From a checkpoint of a small transformer trained on Wikipedia: 4 heads of 64, tied embeddings.
Each number is 500 + 40 x the weight over its row's rms, rounded and kept within 0 to 999. Layers, rows and columns count from 0. Numbers have three digits each. The size before them is the row's rms in percent of the matrix's.

# layer 5 MLP down (transposed), 1024x256, rms 0.0947, rows 777-798, columns 192-255
097:524476478484516456515457540468579482505531447540472460560479456499585500503536527568528518559526501508509512462559485454476515519411567458547493477550422542481548517544509524516530542513496493
091:535518507556431509554511481478564491491522513459517506478488549502570444442466387570530511503487482507474542530458549510503497510512461529524544503545537494537483500489579503531548488511486551
087:509473506500487452534502458561505505498484498481512500438496508549561565517444527460485506496480552428479456532460524450477525585434485466538499443511540474515395547466473501556455531497523533
100:484502452481504488557457525531487436501538519488494495408567487447495574568509523493500496507510547534542476513446521470465472545511511544500466600594439549501527521469489520459474490548500530
134:541424528546494440520480457451486466468522490446518460545505429541534503533454512472583553509450489453551488503516423427531442490556527466557521531460545489553526496553479470590538520515480525
097:510460489498532559475522456593490488459457462545510382574489485484469557519507469489497467508524527541494533469513493549571487452534469548511484527472419513521581536462521519530439468466458520
098:459528466436493499473484546523508525385410456529518563521481485468552504493533513533571466591546515550449443455461552523484548489493490496440547463492475442481448489565502522520449510532497544
102:512498515502519517510565522512532470542488417438557462474522526459473446439528433473583509522535573447477519436531541483517490495442490532494458518517518536442494544474391503501422576487559522
078:548600481454468448501474407429496507480496463510486509561505420485526454508442516501462543503528425494493471560429506599552450443477520471481455483486482491558515553484452431489513476549514428
097:521491510587528460579473484476473461478469485508469516519459505487498485534482534490533525449537470428484554519572510526473485491549415564553443460534442480390544542552542488490559545517515458
096:514476518529531428561500521449479506460441494468451509523385547515493585450486523502525458467556377524483480439512525487481459491522498533562505541496513470486496505425483535521492476504459552
104:493465453521560465494557455505429544470488482498450567500518503485525474453491470477569511510498443509474452490510473556538527468476570462557506508548536528481524361486509595493479478549486521
102:596488488553472533532530493552492522458451534455509494560497528440488515504548480538476468546489506508484475503508434487520506480428491491469488496455457456506595481515442497446555545523436502
097:524405481524500518491451433510434480530448481500539517531543507455494492474466522497552490464535454455519537516482522530519533481466521487478518589475461485444454477494498493509519547506475495
089:487471486469428487461520516441530497442499469516431551501538479491473474530502480425556574496573492500556498547477457527510525512473494546515454513508401455501458482443523419441556504482527569
111:425518482456455481572528559482449473506509528458521516490481479473547498454523457565512470466517535445483478565539553597497475510550482508486484493494476430447526521484485487553402499555501557
102:583514548491483503464468484414506462458392552488559470495559468489513441473430490477492423478500481484465445506563521484484489540497497498469485504496459508553552432563537439487501501504479567
111:500463430605507531485465470460516434491499496509501521435537507517512590510451539484479542533527471481496555475441491436519516471519555478529471651547525531517549540521478443550557471484434535
098:524540468496532537477523539502536475507427471451517507569536516480520497506525486465483529432551578509511471477504532550438468520495496373545477503504480470545490524573544483507436442547461523
095:517519404493485596522504509526509490574479494442525463517528573486487494482472507527486502579476495527550574526562536375498457511550526502537533471519499503540454611470460463465537463454472522
116:518382517485563490532499572463484499468542458496476566504455537488519505490541493425468507500474524519457580454510451476534532569486538447557468462442527530454515476541517459526492481551531409
089:462460483450451544485560436480461474486518421496535608476492511516435497529530508514525517545519504501542513510527418570553566436470489545497405419483467506581531459467504491484486488522485527
# layer 5 MLP up, 1024x256, rms 0.0918, rows 778-798, columns 192-255
091:488445542487496516483558509500387499569492481455500482510494524518541499494546517464485566492550581606480524445534490441511516517503502482507501489524472429518534467441484504500515483438476517
090:493525482487477534522517559497542543550471542500507465534428559499508529465539443537498555526466463560446491466542539472475504404430559480565468488460529439450574433506514521480498481445504531
097:473552559559554497557426524485496477541535487482492420509517537527479474517489490535558511594550436562458522409538532508442503519451524566515433499530544428487533511499489456518529441440514553
107:500577481502522448504557506503467472486519534428491445487496527494492472541489465467464499599528493446511518517543481423549498477518521498471451445478512446500526510564489535472516496439502545
101:443548517502427433543493544454514447517409540517510514527385510555580500503524559523498604441522501449465478485482464447447494476502515560451582458469450541499455559470468499422547513531505527
102:421488525485547513455474532514472451467459532548516462457414504532504453581554571529488488468508574448515544390514554449508507447495536455531496472444430509555514534519579547518498561514494480
102:523481492437559546508481522403493496590515484479467425510544560500554544498500491469504574575500471526534462474450544466463499432485539541448514411457507534536500484486523455508505478455496471
091:453460496445484465558529467448523525454455534458490494560466483505474516499517462494542516505484565493528511459459516487525523480542585536505476483549561511530497459593454437545478536482521510
098:484547504503544552549539485483499485498510457539398564506533536509460496628529562563469532509561467494481440478542461484487519471470491485525487520409476534512573464456519506498422429448478520
092:442477468541570484581570567440415458478505582462499511503421511501512494512626511469504480452543511496524459461570478452469515526481463459463508507495481522480557436458493517545526442537475525
101:476529548332541513515549434518548490531550588475508479493516513553482539525501535507450477513448462434542545476527478512446432436546488542510567510489541483533515516506468512427403533571505499
098:490438578488547518466473425378459526472601524487483537451489484571547472519559561485563445520494487527436522474526550479543506502567580504497516501543533481534447461407533489543521437457554513
100:494555514447584454486521503469447514501633558438482453489515467515525487505560522488491442599539425422473488511489500479556432490554520505458559489492554535496531450478506474492471442508515542
097:575536515474478513498535499391421428482483555439451532506494540577565444567497543491497504512439460488488574535427532480454494521452477515509475529468527556527476449495491476519410550516479439
107:409515428507543537475489496441441454520523520535493420503517480440432437599573501563513491569536530465478528476556550505454477444465482546506560489470530456446542466489460540512495547496455464
101:472543483498535491480465536511491517466486503466457554531474514532512494549514515516548501490466431440498482459482546441448485489375535485507563502543554503488458449444395487588525424492456411
099:517517468555489506528590471542497523478556505511538526557450534487496501474540474453506472438530501433526596463507484459556472498501548523498526525510566468476505576484455575506498520479499484
100:532474589510463483538576515527382474506541590442489547516476534558444481526479480460476454496504454583480448481521558429498449461572596491507455492484534547567460483511546535451488515506492466
097:473523547543502557508481478467486462543472551546449583508519524473531465514540460492534464464529481512484477501509393480466548541556498529493479536554501463469556439463456521503478525510474435
104:426500559505493483529476481532564527509428555498502509550447525483567463538540542566455512558487477484502517489503524451464461505489490502511460544512541467552432483532503494492506516467418542
094:528533535503469489533482492425538492434576479566536568577494548524485502480483441586499563496461496440437578443490534492505515457459465518546489574556586489487448443547426461534491532425482481